From a checkpoint of a small transformer trained on Wikipedia.
Size: 11 layers, width 512, MLP 2048 tanh GELU, 52M parameters.
Architecture: learned positions, tied embeddings.
Training: a variant of Muon for these matrices, 5496 steps.
Each number is 128 + 32 x the weight over its row's rms, rounded and kept within 0 to 255. Layers, rows and columns count from 0. The size above them is the row's rms in percent of the matrix's.

# layer 6 MLP up, 2048x512, rms 0.0937, rows 560-613, columns 256-383
size [110 104  98 100 103  99  92 107  95 101  99  97  98 102 105  99  99  93 113  93 111  99 102 100 102  97 100  94 105  92  92 124  93 102  92  91 100 104  97 103 107  97 104  99  93  99 101 100 114 106 101 112  95  98]
[[130 125 110 175 170 116 153 115 101 105 115 164 108 238  85 157 117  88 182 136 111  98 189  53 112 112 147 142  96 105  97 113  58 112 103 105 114  90 146 130  97 155 191  91 169 111 168 122 142 143 128 104 185 103 129 149 138  80 121 154 125 102 148 156 152 112 130 130 100 157  58 178 127 133 163 162 127  25 141 157 158 178  60 122 104 172  99 122 195  78 105 171 123  94  95 150 138 131 119 110 102 139 223  45 138  83 101 136 144  91  87 117 132  91  86 168  82 112 154 115  96  57 118 111  93 138 179  71]
 [164  98 113 134 104 100 162 150 140  87  95 157 175 103 194 147 140 139 175 138 112 112  95 148 152 122  76 102 159 122 145 145  64 152  52 118  81 148 143 107 146  84 167 157  79 139 110  94 147 182 138 155 151 114 115  90 165 156 123 136  91 172 133 155 126 120 134  83  49 142 139 103 127  95 109 103  91 124 184 120 158 150 125 168 162 138 179  96 141 112 129 109 103 127 155 199 112 185 140 182 135 173 166 127 186 112 108 122 126  84 126 171 181 106 179 106 129 194  80 135 127 135  91 124 142 151  88 104]
 [132 112 150 170 156 187 132 148 137 156 103 126  90 116  42 144 117 100 126 126  90 130 115 102 140 157 148 101 132  64 109 156 138  87 150 152 102 148  94 140 150 120  95 107 118  59 152 138 103 115 171  79 115 173  91 154 186 122 145 135 154 136 186 144 169  98 135 156 177 123 131 138 140 156 101 197 188  92 151 103 113 122 150 111  56 144 106 112  92  92  96 102 148 142 132 106  93 120 112 131 160 109 119  93 186 115 134 142 172 104 152 104  86  86  94 136  81 127  74 100  76 106 137  94 113 162 145 137]
 [138 115 202 126 149 119 156  93 137 141 137  99 125 126  92  90 175 132 142 170 161 138 158 103 227 122 129 139 110 138  79  92 171 154  68 145 115 152 138 126  96 140 124 135 127 185  53  62  96 133 129 140 125 149 106 150 165 193 156 120  77 125 152 145 132 138 189 137 113 144 144 135 105 119 100 139 121 139 140 165 143 147 130 109 153 106 112 171 127 103 116 127 137 110 124 137 125 149 133 160 153 130 165 104 128 105 123 175 167 166 154 152  54 164 144  60 168 171 143  98 155 166 145 101  64 120 137 159]
 [109 141 146 114 125 127 170 165 145 112  78 146  20  99 175 153 144 133 118 111  70 154  96 149 110 120 147 161 103 136 204 145 167 131 143  48 131 185 140 160  69 116 173 152 193 152 131 133  95  73 114 111 118 128 145 101 128 187 123 121  91  83 115 114 128 145  86 119 134 121  95  62 154  77 119 149 139 130 123 137 134 179 143 130 146 175 122 103 124 152 119 136 125  84 105 116 103 115  92 187 147 119  94  89  40 165 127 169 112 106 176 141 155 171 146 108 123 151 148  72 178 154 127 180 127 115 153  91]
 [121 151 123 133 143 176 157 161  88 122 113 154  96  99 141  70 103 125 156  83  87  90 245 167 131 149 160 115 151 119 185  98 126  66 110 109 121 184  82  98 109 204 109 114  93 176 182 145 117  88 118 185 130  96 154 163 112 137  97 117 188  71  40 113 153 108 112 169 164  97 192 116 165 145 182 169  80 123 167 108  83 126 123 205 170 134 152 140 160 108 125 150 156 196 112 221 132 137 113  86 107 148 161  98 112 114 138 156 141 177 132 118  95 189 104 126 104 117 143 142 144 169 147 166 160 190 147 130]
 [150 122 157 136 101 113 133 234 126 162 121 106 146  75 139 100 124  71  74 135  70 145  99 168 147 130 101 164 187 157 138 159 129 151 113 160 110  90 168 108 145 172 142 113 121 127 116 110 118 150  57 147 103 105 164 173  83 138  99 124 156 154 108 189 144 157  65 124  92 115  69 147 122 136 195  74 108 127 132 154 137 108 125 137   0 104 141 111  76 159 124 183 165 175 162 129 137 219 127 127  90  85 112 116 137 116 140 123 167 132 113 101  96 133 127 100  98 145 153 184 118 111 107  73 138  76  97 156]
 [164 111 102  90 159 124 122  54  83  60 114 142 143  69 132 148 137 202 169 139 141 110 115 129 121 135 127  99 161 127 149 145 139 135 134 151 110  53 104 112  41 136 121 125  99 128 137 124 154 122 143 138 101 139 134 104 161 164 186 147 111 142 113 132 111  85  87 123  90 144  85 120 134 118 144 151  79 152 133 120 157  95 128 172 102 146 127  55 151 157 158 154  89 106  42 174 112 122 104 103 123 102 180 110 115 157 173 121  93 134 116 164 184 174 126 142  71 108 180 116 117 128 153 106 197 156 101  94]
 [164 141 146 194 104 178 122 158  65 146 100 133 154 192  92 135 133 150 133  81 135 103 186 132  94  38  94 164 111  80 154 182 147 111 124 124  79 120  66  99 152  95 129 127  86 166 161 124 105 105 142 229 166 147  99 144 182 136 181 128  91 154 151  94 123  43 121 175 180 160 163 122  60  92 152 163 175 111 176 179 112 119 123 119  83 119 120 129 131  92  93 134 109 119 162 155 119  85 137 147 182 106  96  74 166  82 206 139  69 136 165 172 167 136 149 139 116  80 138 164 123 142 109 114 136 118  98 147]
 [ 83 106 172 155 126 129 105 123 139 144 182 157 101 149 102 128 133 141  77 123 125 130 138 119 117 133 105 144 140 133 162 137 129 106 180 154  82  53 107 165 147 136 140 120 142 185 147 103 148 134 143 168 131  99 124 107 148 128  95 166 143  91  95 107 113  93 198 121 197  98 143  97 105 124 155 133 136  65 101 161  89 136 140 188 179 104 132 174 138 117 129  94 137 107 152  68 103 199  91 114 126 130  96 119 105 186 131 152  93 131 102 131 141 113 126 133 126  65 133 178 145  88 152 152  91 159 140 135]
 [140 121 121 130 142  81  92  82 106 147 162 130 108 157 123 100 114 119  83 141 114  79 161 109 136 153 166 152 166 117 110  90 164 107 141 172  96 121 103 143 144 175 147 104  87  65 145  98  85 137 113 135 130 110  94  96 154 153 196 107  92 140 130 113 115  90 103  94 194  78 151 162 102 119 100 166 164 145 151  31 172 160  67 180 171 135 129 151 114 135 132 121 111 150 197 130 124  83 147 113 110 155  88  98 159  90 126 131 144 120 147 150 149 117  73  87  76 126 162 113 131 152 167 119  97 109 144 128]
 [150 146 102 158 156 147  82 106 110 130 138 188 110 165  99 139 109 134 126 109 195 121 147 162 176 103 137 118 130 137 162  96 118 139  51 121  93 162 138 113  67 120 119 133 124 100 144  61 109 157  83 113  85  90 165 138 100 110 127 165 193  98 171 149  81 150 119 116 142 156 180 149 135 130 134  83 156 105  73  74 138 166 170 107 111  85 169 157 157 137 100  94 185 135 113 136 164 145 156 171 129 205 111 172 136 114  98 100 105  75 136 101 106 112 159 137  96 127 129 139 130 147 100  94 120 112  80 165]
 [105 117 136 178 169  76 127 116 137 142 139 119 120  42 125  87 128  65 123 111 125 123 121 176 139 112 162 102 136 126 107 104  77 131 182 149 119 106  75 179  79 129 137  84 159 133  91 119  97 131 158 173 125  88 113  72 134 120 122 147 168 153 145 133 169  66 154  81 150  99 136  79 122  96 115 122  95 161  77 108 137 164  84 117 159 168 137 134  94 163 100 160 113 122 136 111 147 155  88 123 150  98  90 114 128 130 153 105 123  63 151 124 107 118 205 136 174 114 106 135  65 111 139 105 152 190 131 112]
 [108 158 117 122 162 116 193 143  86 154 118 142 123 132 140 141 166 108 112 172 128 136 125 154 125 104 146  84 115 167 109 121 150 117  50 126  99 168 138 160 112 118 160  84 115 130 144 121 124 141 160  95 101 111 146 143 184 133 128 115 170 161 117 114 165 142 136 123  80 162 162 136  90 113 138 146  96 103 157 104 138 147 120 114 153 131 141  83 107 108 125  43 125 213 187 185 184 157 117 141  76 141 138 114 159 110 146 126 127 107 120 102 118 163 136 155 153  89 116  47 118 119 143 111 130 110 206  98]
 [117 114 120 143 126 127 189 172 118  81 185 120  59 111 133 191 106 113 162  64 119 149 122 151 108  89  96 139 106 107 114 189 167 127 117 199 189 127 122 121 159 102 107 149 151 138  99 138 146 115 154 156 124 156  83 117 169 195 126 146  83 133 140 106 131 103 109 132 153 164 128 129 118 138 118 130 121 125  95 133 105 123 148 139 108 144 141  79 100 129 137 117 107  88  49 147 128  98 136 126 112 178 105 142 179  83 119  85 147 146  51 140 163 129 146 110 193 160 115 167  82  99 156 108 140 122 105 149]
 [ 96 102 154  98 129 110 131 126 143 146  86 125 155 209 177 158 100 122  86 126 100 144  99 159 191 140 115  99 157 121 134 170 124 119 129 137 131 136 126 155 100  98 147 160  63 118 110 153 105 140  64 132 114 159  55  93 157 145  90 165 195 184 125  96  61  98 193  58 151 155 101  93  89 109 132  78 202 129 146 140 137 146 127 176 148 111 102 135 103 105 181  96 141 142  85 174 110 150 141 126 155  81 152 123 150 136 133 175  88 140 142 123  62 177 112 120  97 194 101 132 146 100 171 138 130 106  86 126]
 [103 108 188 142 116 118 148 131 138 123 112  99 110 126 165  90  76 109 113 137 148 120 159 151 148 139 211 101 193 130 139 145 103  76 141 102 195 161 101 177 124 116 126 130 130 161 132  81  99  70 130 179 119 105  63 145 166 120 108 114 126 158 151 116 191 164 150 130 138 204 193 161 131  87 122 148 148 132 112 119 160 164  81 179 126 101  86 144 121 157 171 109 164 130 142 137 142 111 150 137 116 138  78 127 139  74 118 135 122 105 185 115  86 150  95 144  81 111 114 147  51 136 130 105 158 112  91  78]
 [113 167 169  66 131 159 169 163 173 142 160  89 155 104 117 143 148  74 142 135 102 137 165  94 119 157 134  89 103 111 148  97  70  72 113 118 130 155  68 126 122  94 196 169 123 155 110 115 154  91 153  76 171  48 162 103 128 132 125 138 131 118 125 117  88 139 164 139  79 144 151  99 175 141 152 118  62 142 139  54 201  84 163 118 157  54 196 139 102 118 102 161  93 128 200 124 101  84  94 164 133 157 130 199 132 180 120 156 117 163  98  74 148 104 120  93 178 108 145 126  77 100 141  92 196 122 115 112]
 [119 136 138 124 112  65 157  88 163  96 137 131 107 150 112 128  89 146 120  83 121 165 137 105 125 120 129 189 136  79 153 160 102 115  94 170 139 170 132 134 169  95 126 140 157 192 136 101 149 110 179 117  78 155 105  80 173 155 116 150 160 117 156 158 109 156 127 101 148 121 117 148  39 104 101 156 128 127 133 128 109 157 156 156 181 160 156 123 157 200 125  43 102 181  71  97 138 141 118 134 137  77 134 167 128  97  74 112 100 186 113 181  80 126  95 142  84 181  59 146  96 136 134 128 124 104 117 121]
 [159 135 126  96 118 137  96 146 116 109  37  68 120 121 119  90 159  84 137 184 199 145 133 105  53 139 137 166 139 170 109 129 115 255  98 116 156  80 163 124 133 124 110 107  98  93 117 120 122 147 119 120 117 134 188 125 154 117 169 166 181 141  86  91 184 184 129 158 165 141 112 140 147 102 115 153 135  99 176 188 137 186 132 108 117 121  79  90 185 150 185 136  44 136 117 148 151 149 135 136 126 108  85  87 107 107 126 181 131  93 137 147  90 157 155 128 136 119 119  59 128  95 103  96  96  59 132 147]
 [168 147 123 106 114 138  85 112 225  54 122  91  81 118 143  71 151 103 114 122 159 100  66 199 114 129 106 185 168 106  98 139  68  87 185 103 122 106 141 128 111 146 132 100 133  90 156 125 120 144 112 160 195 133  86 129 110  67 149  79 123 146 149  80 140 159 115 131 112 134 122 110 143 141  68 131 174 144 130 108 131  97 110 147 127 106 169 129 118  56 114 171 138  98 158 117 106 117 101 145 133  96 114 190 126 135 123 149 111 115 100 120 110 173 203 160 124 134 178  97 125 171 128 135 155 119  75 154]
 [ 95 148 138  96 137 152 123 111 150 138 167 169 118 107  94 155  89 138 149 102 141  94 111 146 107 170 153 147 139 103 109 161 147 133 147 139 151  81 128 171 162 144 150  97 142  65  97 100 141 103 128 198 120 130 125 115 130 135 118 101 179 141 105 114 139 190 119 104 106 129 124 121 155 176 176 110 129 128 109 161  87 139 122  56 177 141 112 148 158 150  99 142  91 119 107 105 134 131 118 128  71 125  93 118  79 167  91 175  65  90  88 128  56 129 112  62 123 163 119 122 125 118 178 200  72 150 155 140]
 [184 131 145 128 150 103  96 120  80 130 135 142 186  59 146  90 132 144  77 136 134 121 162 174 135  85  95 127 146 129 136 163 112  99  79 140 123 140  85 112 118 134 183 148 102 126 166 155 137  78 140  79  75  56 121 110 152 142 158 137 163  92  72  98 135 190 173 100 148  98 136 104 100 170 131  83 175  57 209  95  99 104 111 111  94 122  94 135  95 112 110 129 129 191 176 174 141 114  98 142 126 150 173 117  98 139 101 119 113 100 149 125 147 135 123 152 196 157 150 139 117 166 178 126 172  77 121 148]
 [135 152 171 130 107 108  39 143 160  78 100 145  98 150 131  95  93 105 184 136 132 131 165  78 109 147 126 108  71 129 125  94 109 110 119 124  94 148 133 153 125 122 163 118 124 146 122 166  83 128 137  92 102 159 171 182 135 138 153 136 141 223  97 133 135 161  52 129 164 164 104  85 114  92 129 113  99 123 137  66 111  90 125 129 132 118  88 187  91 131 102 117 128  78 112 139 144  90  88 122 160  94 152 100 161  66 142 150 126 162  99 139 150 131  66 107 100 125  89 135 148 153 142  88  41 105 145 143]
 [108  64  62 127  84 106 123 150 104  98 115 168 140 164 163  77 132 117  44 102 163  81 153 108 136 135 146 113 153 132 127  89 144 176 103 136 102 101 153 178 142  95 107 149 145  83 135 116 169 143 112 129 116 132 105 122 148 172 187  95 144 125 121 121 135 165 115 129 155  61  72 104 152 171 109 195 133 121  99 124  77  79 134 125 161 126 174 124 144 114 125 135 138  55  98 127 126 116 160 138 138 131  71 109 114 111 109 129 171 116 150 201 144 142 127 156 125 110 156  82 103  75 145 185 137 154 136 100]
 [139 136 136 102 104 156 122 155 152 124 114 188 148 115 157 189  90  94 126  69 162  78 140 107 127 179 208 134  87 162 147 122 152 153 144 117 197 145 160  97 136 148 131  84  84 164 142  99 124 156 127  84 169 160 148 117 114 114 103 117 156  72 121  93 119 104 121 138 185 112 160 137 132 103 135 140 179 110 149 137 113 136 101 121 104 167 114  95  74  55 135 158 110 149 124 143  64 109 114 169 161 123 143  94 177 216 106 126 121 119 112 139 126 187 107  95 178 100  86  90 131  98 144 112 121 116 164 112]
 [116 127 165 164 151  86 137 153 171 131 118 120  82  88 135  95  66 139 151  99 128  84 118 156 103 130 153 123 139 158 114 119 174  51 110 156  74 127 137 174 108 115 127 163  82 132 122 112 126 119  88 135  99  99 134 166 145 146 108 154  96 121 129 129 131 124 138  96 100 118 162 131 122 141 123 158  96 108 150 132 160 120 139 119 121 187  75 154 126 125 119 164 145 181 133 116  75 104 139  94  95 132 112  88 172  93  90 161 156 105 166 188 152 143 128 133 109 152 121  51 139 134 167 143 127 135  86 166]
 [ 91 114  78 140 109 148 134  79 174  87 163 124 158  76 103  76 169 134 108 110 113  86 131 176 167 168 156 159 152 143 154 139 132 177 141 155 140 120  57 147 174 162 161  97 122 180 148 117 158 124 163 116 104 112 177 162 113 171 127 121 140 157 121 134 134 145  81 151 143 118 193 130 215 135  76 143  80 106  83 143 181 157 168 145 159 139 144 104 104  96 139 147  76 131 108 100 145  88 143 186  83 100 129 130 126  57 172 161 138 110 149 145 153 130 190 103  99  79 112  51 142  94  89  91 136 105 142 118]
 [129 122 130 144 101 112 174  99 165 111  86  95 120 147 150  73 134  46 126  77 119 106  82 150 191 118 159  80 149 145  79  71 132 147 103 114  66  85 146 177  62 127 159 118 137 109  68 129 126  90 133 150 112 151  96 151 178 175  90 151 113 122 100 129  95 181 173 107 118 122 113  91  94  69 147 111 115 138 133 125 131 143 103 127 111 180 161 124 147 101 155 127 108 119  96 112  57 104 107 140 129 136  94 141 140  82 111  88  66 184 131  97 126 116 221 111  71 168 126 115  86 125 171 185 115 155  92 138]
 [162 149  93 157 118 147 147  95 111 114 134 107 140 125 127 112 158 117 202  79  99 136 152 100 167  83 118  97  69  84 110  88  89 114 173 156 146 125 158 125 188 108  80 153  99 142 145 125 167 108 107 128 134 167  65  84 172 153 112 160 184 117  94 167 166 143 101 120 176 156 135 105 146 170 138 138 142 162 142  87 112 110  38 108 159 135 131  80 169 138 141 113  80  88 144  70 129  75 103 149 154 117 134 212 164 145 125 153 163 119 117 119  98 124 167 107  72 144 107 115  74 166 127 192 189 161 126 151]
 [120 145  95 116 108 147 102 140 146 143 130 114  82 138 161 120 101 141 136 139 105 123 148 171  92  48 128 170 136 110  94 127 151 174 139 133 128 143 135 121 141 124 102 162 109 172 112 162 122 179 131 156 112 143 123  81 158  78 169 105 130 141 162 142  93  54 155 125 101 160  79  88 190 103 130 156 106 155 134 134 115 128 128 138  99 152 154  89 157 138 114  79 154 101 141  96 111 115 132 129 162 164 136 173 124 156  86 125 125 109 162 156  76 165 192 130  62  49 175 182  99 111 113 188  72 128  65 110]
 [113 164 152  97 120 142 142  41 152 131 112 185  96 133 121 124 150  89  77 159 152 107 136 160 172  96 112 117 113  79  73 150 174 128 114 172 106 114 147 104 115 158 101 112 105 133 183 145 139 100  93 108 108 127  87 182 185 168 155 114 137 175 119 186  65 139  72 119 113 159  87 103 145 163 183 117 145 142 138  79 211 106 107  80  80  89 155 127 151 109 116 144 151 126 184 187 163 198 144 152  98 150 198 143 142 103 169 149 166 183 107 114 101  67 154 166 107  98 112 116 100 130  96 178 113 136 120 148]
 [ 94  85 174 105 129  85 121 103 162 100 102 115 141 140 144 178 150 179 122 154  76  82 108 132 158 115 163 164 124  77 182  86 156 177 158  69 157 143 141 134 143 147 142 148 204 169 145 101 118  80  91 120 159 139 118 109 170  75 125 127 201 143  90 130 118 145  77 147 141 118 161 167 116 110  93 131 128 130 148  98 133 178 145 101 106 236 144 114  81 163 185 125  98 157  87 133  53 111 111 137 145 175 140 131  68 205 140 122 169 109 136 131 183  95 142 122 119 129 126  92 109 141 132 105  90 117  82 169]
 [152 120  70 138 141 117 129 122 156 187 179 154  79  83 112 126 143 149  56 104 130 147  90 173 117 139 142  86 118 179 126  78 132 106 123 154 110 167  87 137  95 164 109  73 146 159  71  86 137 121 133  99  98 208 149 209 122 135  90 166 156  96 110 157 174 146 178 160 108 131 175 124 135  75 128 138 135 146  85 127 116 155 122 105 116  75 139 105  16 178 112 164  70  91 145 146 112 147 148 146 112  98 103 132 140 161 128 176 155 137 100 165  96 136 131 136 157  56 116 137 137 139 141 109 114 100 151 107]
 [125 125  92 124  92 148 126 137 107 146 144 156 119 142 127 150 184 122 120  85 131 165 143 116 107 104 115 113 164 134  84 122 126 106 139 117 172 151 203  79 146 114 126 105 101  96 115 167 122 172 119 133 154  97 147  88 133 101 178 181  79 140  68 101  91 106 141 105 149 180 188 154  30 165 133 129 146 141 159 182 133 122 133 148 120 156 147 114 149 143  99 118  89  74 149 143  47 161  86 142 153 108 130 126 172 115 159  96  66 134 160 164 126 119 133  91 184 199 106 155 151 171 138 128 123 108 103 144]
 [ 91 105  92 101 129 113 188  61  97 180 187 130 143 182 170 125  90 154 115 133 146 137 106 153 162  97 122 205 155  72 137 106  78 129 139 119 170 157 167  87  81  71 159 110 130 174 133 156 140 114 128 138 172 156 128 143 140 106 141 164 180 102  78  87 154  74 123 108  87  89 153 175 129 150  85 159 192 116 180 133 122 100 157 135 181 147 150 108 169 175 123 136 155 134 144 205 154 112 183  92 117 132 158 108 102 155 153  76  81 195 110 141 136 117  96 143 114 115 161  85 128 100 101 153  99 122 177 104]
 [194 126 108 142 180 160 107 141 162  95 190 181 108 161  98 131  79 148 123 106 179 175 131 101 134 112 124 230 132 162 169 154 123 137 159 120  84 135 142 101 141 165 112  94  86 126 136 121 126 154  90 155 169  96 145 144 194 154 145 137 132 120  90  74  98  96 115 142 166 125 166  96 180 133 115 118  84 129 113  76 114 188 164 154 110 122 126 115 147 103 147 132 141 132 195 136 155 101 142 116 126 126 139 167 107 133 113 150 137 127 173 148 101  77 146 102 129 102 131 155 138 164  91 117 114 162 192 126]
 [ 96 102 172 189 116 128 111 134 121 130  91  87 105 140 178 129 158 131 127 167 142  80 135 179  98 145 174 120 115 144 143 134 120 157 109 104 124 197 156 139 131 101  79 176 162 173 159 139 152 126 120 145 116  82 143 186 185 105 116 117 152 130 111 115 200  81 172  96 161  97  75 135  91 132 143 146 161  82  53 167 134 121 133 163  94 132 164 191 135 118 125 105 146 163 120 141 135 140 146 141 128 198 177 163 145 159 208 104 147 129  67 128 124  73 158 138 146 155 153 153 182 129 133 126 121  96 136 154]
 [147 145  81 139  73 107 175  65 115 129 197  90 135 165  93 112 103 181 131 186 189  95  50  97 129  97 152  77 211  65 117  77 138 129 146 114 136 110 121 109  93 176 187 107 148 135 102  96 134  96 150 203  82 109 162 154 151 113 140 103  83  91 153 158 181 151  90 120 164 132 102  92 116 155 133 165 129 157 107 164 129 131 121 149 135  91 152 162  56 118 116 129 102 126 124 171 171 116 156 139 163  79 160 138 115 144 145 146 123 127  84  97  70  94 127 106 120 155 151 145 129 142 152 171 117 117 157  88]
 [ 90 162 156  99 107  84 125  40 111 124 157  77 153 112 100 209 150  43 102  79 159 159  99 112  86 123  79  93 128  85 101 131 143  98 140 109  85 118 148  71 116 115 159  96 133 153 118 153  98  86  77 122  96 133 126 122 143 119 181 156 155  65 129 138  92 128 137 132 138 121 149 103 150  98 120 136 149 138 109 156 114 115  92 109 157 111  72  76  94  86  97 134 112 121 118 120 207 165 104  91 127 126  94  51 140 126 185 144 123 128 133 107  73 142 143 181  87 173 136 186  91 169 135 173 129 136 113 171]
 [118 160 133 127 165  60 112 170 102 198 120 127 116 150 113 160  97  60 167 104 188 142 164 157 151  70 108 120 134 147 160 135 160 156 102 129 106 180 100 145  90 102 138 128 165 114 118 188 134  80 124 119 114 156 173  99 158 112 117  94 112 154 118 130 124 164 132 163 160 129 103  86 113 180 132 130 145 130 149 130 114 162 166  87 155 110  75 115 127  51 156 114  98  88 155 199 136 131 132 105  89 167 151 117  86 129 155 147 108  93 105 102 131  76 173 165 147 143 124  87 182 148 125 137 143 182  90  32]
 [ 83 110  89 147 150 105 147 112  96 167  75  94  80 131 169 128 120  53 104  88 128 128 134 105 152 136 170 141 135 148  91 120  99 153 125 128 142 121 120  87 114 118 139 113 112 146 191 175  70 101 163 166 141 141 137  71 122 139 121 103 124 136 166 101 158 133 125 170 167 109 174 118 163 188  60 143  56 151  91 136  63 135 144 136 119  96 113  55  77 100 119 164 188 174 176 102  84 133 133 181 104 105 114 132  99 111 116 134 114 128  75 145 136 145 121  97  80 188 106 130  78 127 118 113 187 103 115 100]
 [127 139 128 158 173  97 140 145  83 130 156 118 141  57 115 104 113 127 134 139 133 121 120 180 186 122 151 180 110 107  71 123 108 151 110 137 159  84 110  96 107  95 123 128 186 132  79 142 138  81 174 126 128 105 112 179 131 123 126  91 108 112 156 128 126 104  94 160 108 116 159  75 150  66 147 107 115 170  60 120 114 187 140 178 111 100 144 172 171  97  66 141  71 105 119 134 125 139  97 116 150 120 159 130 125 127 105  82 171 107  92 182 141 121 149 181 139 142 168  88 108  86 152  90  91 153 145 191]
 [158 124 163 142 141 136 140 177 105 168 119 115 132 127 131 122 117 159 106 112 135  86 149 170 119 150 135  70 207 132 106 143 151 135 131  95  63 102 164 121 141 148  87 120  87 105 176  77 201  60  84 101  91 186 148 111 133 109 145  93  67 135 167  94 159 156 104 135 100 110 165 126 144 169  77 122 143  95 157 117  59 132 121 126 112 116 149 119  93 149 142 213  93 114 196 107 127  48 169  57 103 124 102 141 155 118 145 117 106 174 146  61  89 154 128  87 115 132 119 186 101 144 162 128 135  89  72 162]
 [102 137 143  97 128 113 169 135  97  97 130 112 133 117 169 149 121 118  92 111  61 107 103 119 112 171 116 122 100 191 198 131 120 142 122 173 132 173 153 149  88 150 149 151 124 125 131 180 142 109 110 136 119 143 133 164  97 120 115 141 138  79 158 115 144 110 123 169 107 128 110 130 153 150 106 143 144  69 130 120  53 123 219 160  83  97 108 128  76 196 120 144 138 117 153 102  96  70 143 127 154 114 121 149 107 107 120 173 109 105 109 105 112 170  73  59 116 103 120  69 100 130 138 119 147 153 157  82]
 [105 105 155 226 104 115 108 135 141 134  79 137 109 161 102 129  91  97 136 120 181 133 151  88 164 132  91  78 159  92 137 115 108  90  51 182  81 157 122 141 136 142 115 158 112 126  93 136 113  82 111 117 118 116  99 121 153  55 126 177  49 123 144 152 107 118 127 132  63  96 162 105 151 150  94 144  98 114 163  83 116 122 154  94 163 140 111 129 127 132 103 141 139 119 161 166 155 125 155 122 168  74 180 133 115  92 154 123 161  61 190 133  60 145 154 117 120 127  83  77 157  98 130  77  81  86 119 192]
 [ 74  87 147 108 127 102 134 137 160  91 152 164 117 132 141 187 111 169 138 119 120 143 132 110 168 104 149 128 171  62 174  82 130 100 100 131 127 126 130 132 148 111 156  65 113 163 156 156 107 127 128 116 101 119 134  76 167 131 111 206 144 135 114 167 187 121 159 139 145 160 164 112 151 122 117 154 135 126 115 113 140 171  89  79 103 147 140 198 161  85 142 128 157 104  74 130  83 116 161 200  99 106 188 130 109 125 178  64 105 131 143 111  29 111 151 114 121 176 197 141 156 151 145 113 118 140  71 162]
 [153  96  95  72 133 142 107 161 133 111 132 154 128 134 116 150 121 169 123 144 154  95 166 157 146 135 120 131 140 140 107 172 114 167 161 141 206 161  97 114  73 102 105 117 113  79 174  37 132  83 100 125 140 142 142  79  65  92 129  97 121 110 167 129 182 165 151 158 179  92 167 118 110  23 124 144 166 132 137 141 147  60 113 123 163  89  88 106 106  96 152 103 106 137 116 128  97 136 126 139  95  70 140 111 146  97 211 153 131 114 123 137 149 107  76 111 138 161 157 111 110 154 169 137 154 142  89 169]
 [129 114  92 138  83 123 120 215  73 185 110 153 110 146 112 145 124  68 125 152  77  95 114 107 106  93 205 121 144 126  58 158 149 106  97 146 168 143 173  64 145 119 101 145 106 122 116 136 156 134 153 113 169 192 151 125 127 119 140 131 136 123 101  93 100 112 100 109 152 182 131  92  88 166  94 141 117 130 123 137 102  82 195  96 120  73 117 114 152 149 135 143 134 152 196 152 119 133 133 109 104 148 139 151  87 120 104 140 159 157 112  77 127 115 143 129  99  66  91 104  73 110 114 114  48  96 132  85]
 [118 106 135 150 117  98 124  81 100  74 177 148  54 131 101  95 133 116  90 154  97 142 109 167 169  87 119 223 125 140 169 128 173 150 152 145  86 113 166 132  97 154 165 111 139  84 171 172 133 115 150 133 164 106 109 124 143 178 111 125 183 170 177 165 130  97 169 102 133  97 129  91 154  84 143 146 141 196 119 105 156 133 167  92 174 118 147  82  53  88  72 128 100 100 104 150 134 111 143 132 168 100 121 106  85 172  33 110 126 163 149 153  96 146  31  99  81 138 153 138 117 118  86 140 133 123 123 169]
 [125 122 149 149 101  94 162 108 132 164 118 135 108  76  87 120 122 102  88 131 162 114 115 102 160 141 100 153 181 101 174 122 166  98 129  98 118 144  99 109 125 100 185 126 131 104 117 149 160 169 164 132 198 163 165 169 113 118 137 120 162 103 157 148  58 152 192  84 118 140 133  67 138  90 151 130  98 111 156 101 105  85  76  90 128 156 154 148  87 136  92 210 155 102 132 149 193  94 124  95 117 121  80 140 129 146 149 136  90 138 179 190  51 105 159 149 152 165 143 130  91 149  79 150 151 180 110 161]
 [ 85  70 165 168 183 113  26 111 185 128 113 166  99 135 161  75 109 123 170 133 101 190 119 131 160 170 123 115 115 119 123 124 146 165 105  94 141 115 118  78  86 192 126 176 106 160 154 121 134 117 177 129 154 131 158 124  93 117  78 157 152 118 107 122 139 147 123 170 152 169 131 163 134 155 111 197 143 140 165 122 131 181 112 108 117 185 165  87 117 129  96 152 153 123 112 147 105 125 142 111  92 116 120 128 125 101 112 179 118 127 120 152  35 157 103 115 167 124 147 157  79 104 127 131  69 127 154  86]
 [109 106 159 122 115 112  95 151 117 175  58  30 124 154  76 110 117  45  64 124 154 139 161 124 115 119 109 127 125 110 161 128 153 170 180 142  89 129 197 136 122 103 148 169 174 117 203 133 147 126 145 105 118 140 174  63 157 138 121 193 113 116 117 143 182 118 146 158 191 119  89 173 148  77 156  95 118 102 109 151 104 124 162 131 111 152 112  92 160 173 134  89 133  91  48 186 162 165 122 126  94 127 170 138 140 154 107 135 132 123 136 139 144 138 120 136 173 133 110  92 164 112 150 159  83 106 164 145]
 [140  91  86  92 164  98 160 110  85 141 174 168 156 131 137 209 107 142 117 127 141 120 159 120  54  61 122  85 112 124  90  76 147 172 115 150 134 121 152  62  98 108 109 111 106 145 126  71  85 125 138 195 139 103 141  92 121 163 182  72 166  78  89 104 103  84 122  98 107 158 100 150 160 132 119  75 100 209 154 137 107 133  99 154 125  95 173 107 118 123 175 146 135 158 153 149 137 126 128 131 125 128 113  95 173 136  80 113  89  76 185  98 113  96 168 148  99 155 138 141 144 116 159 138 166 135 124 133]]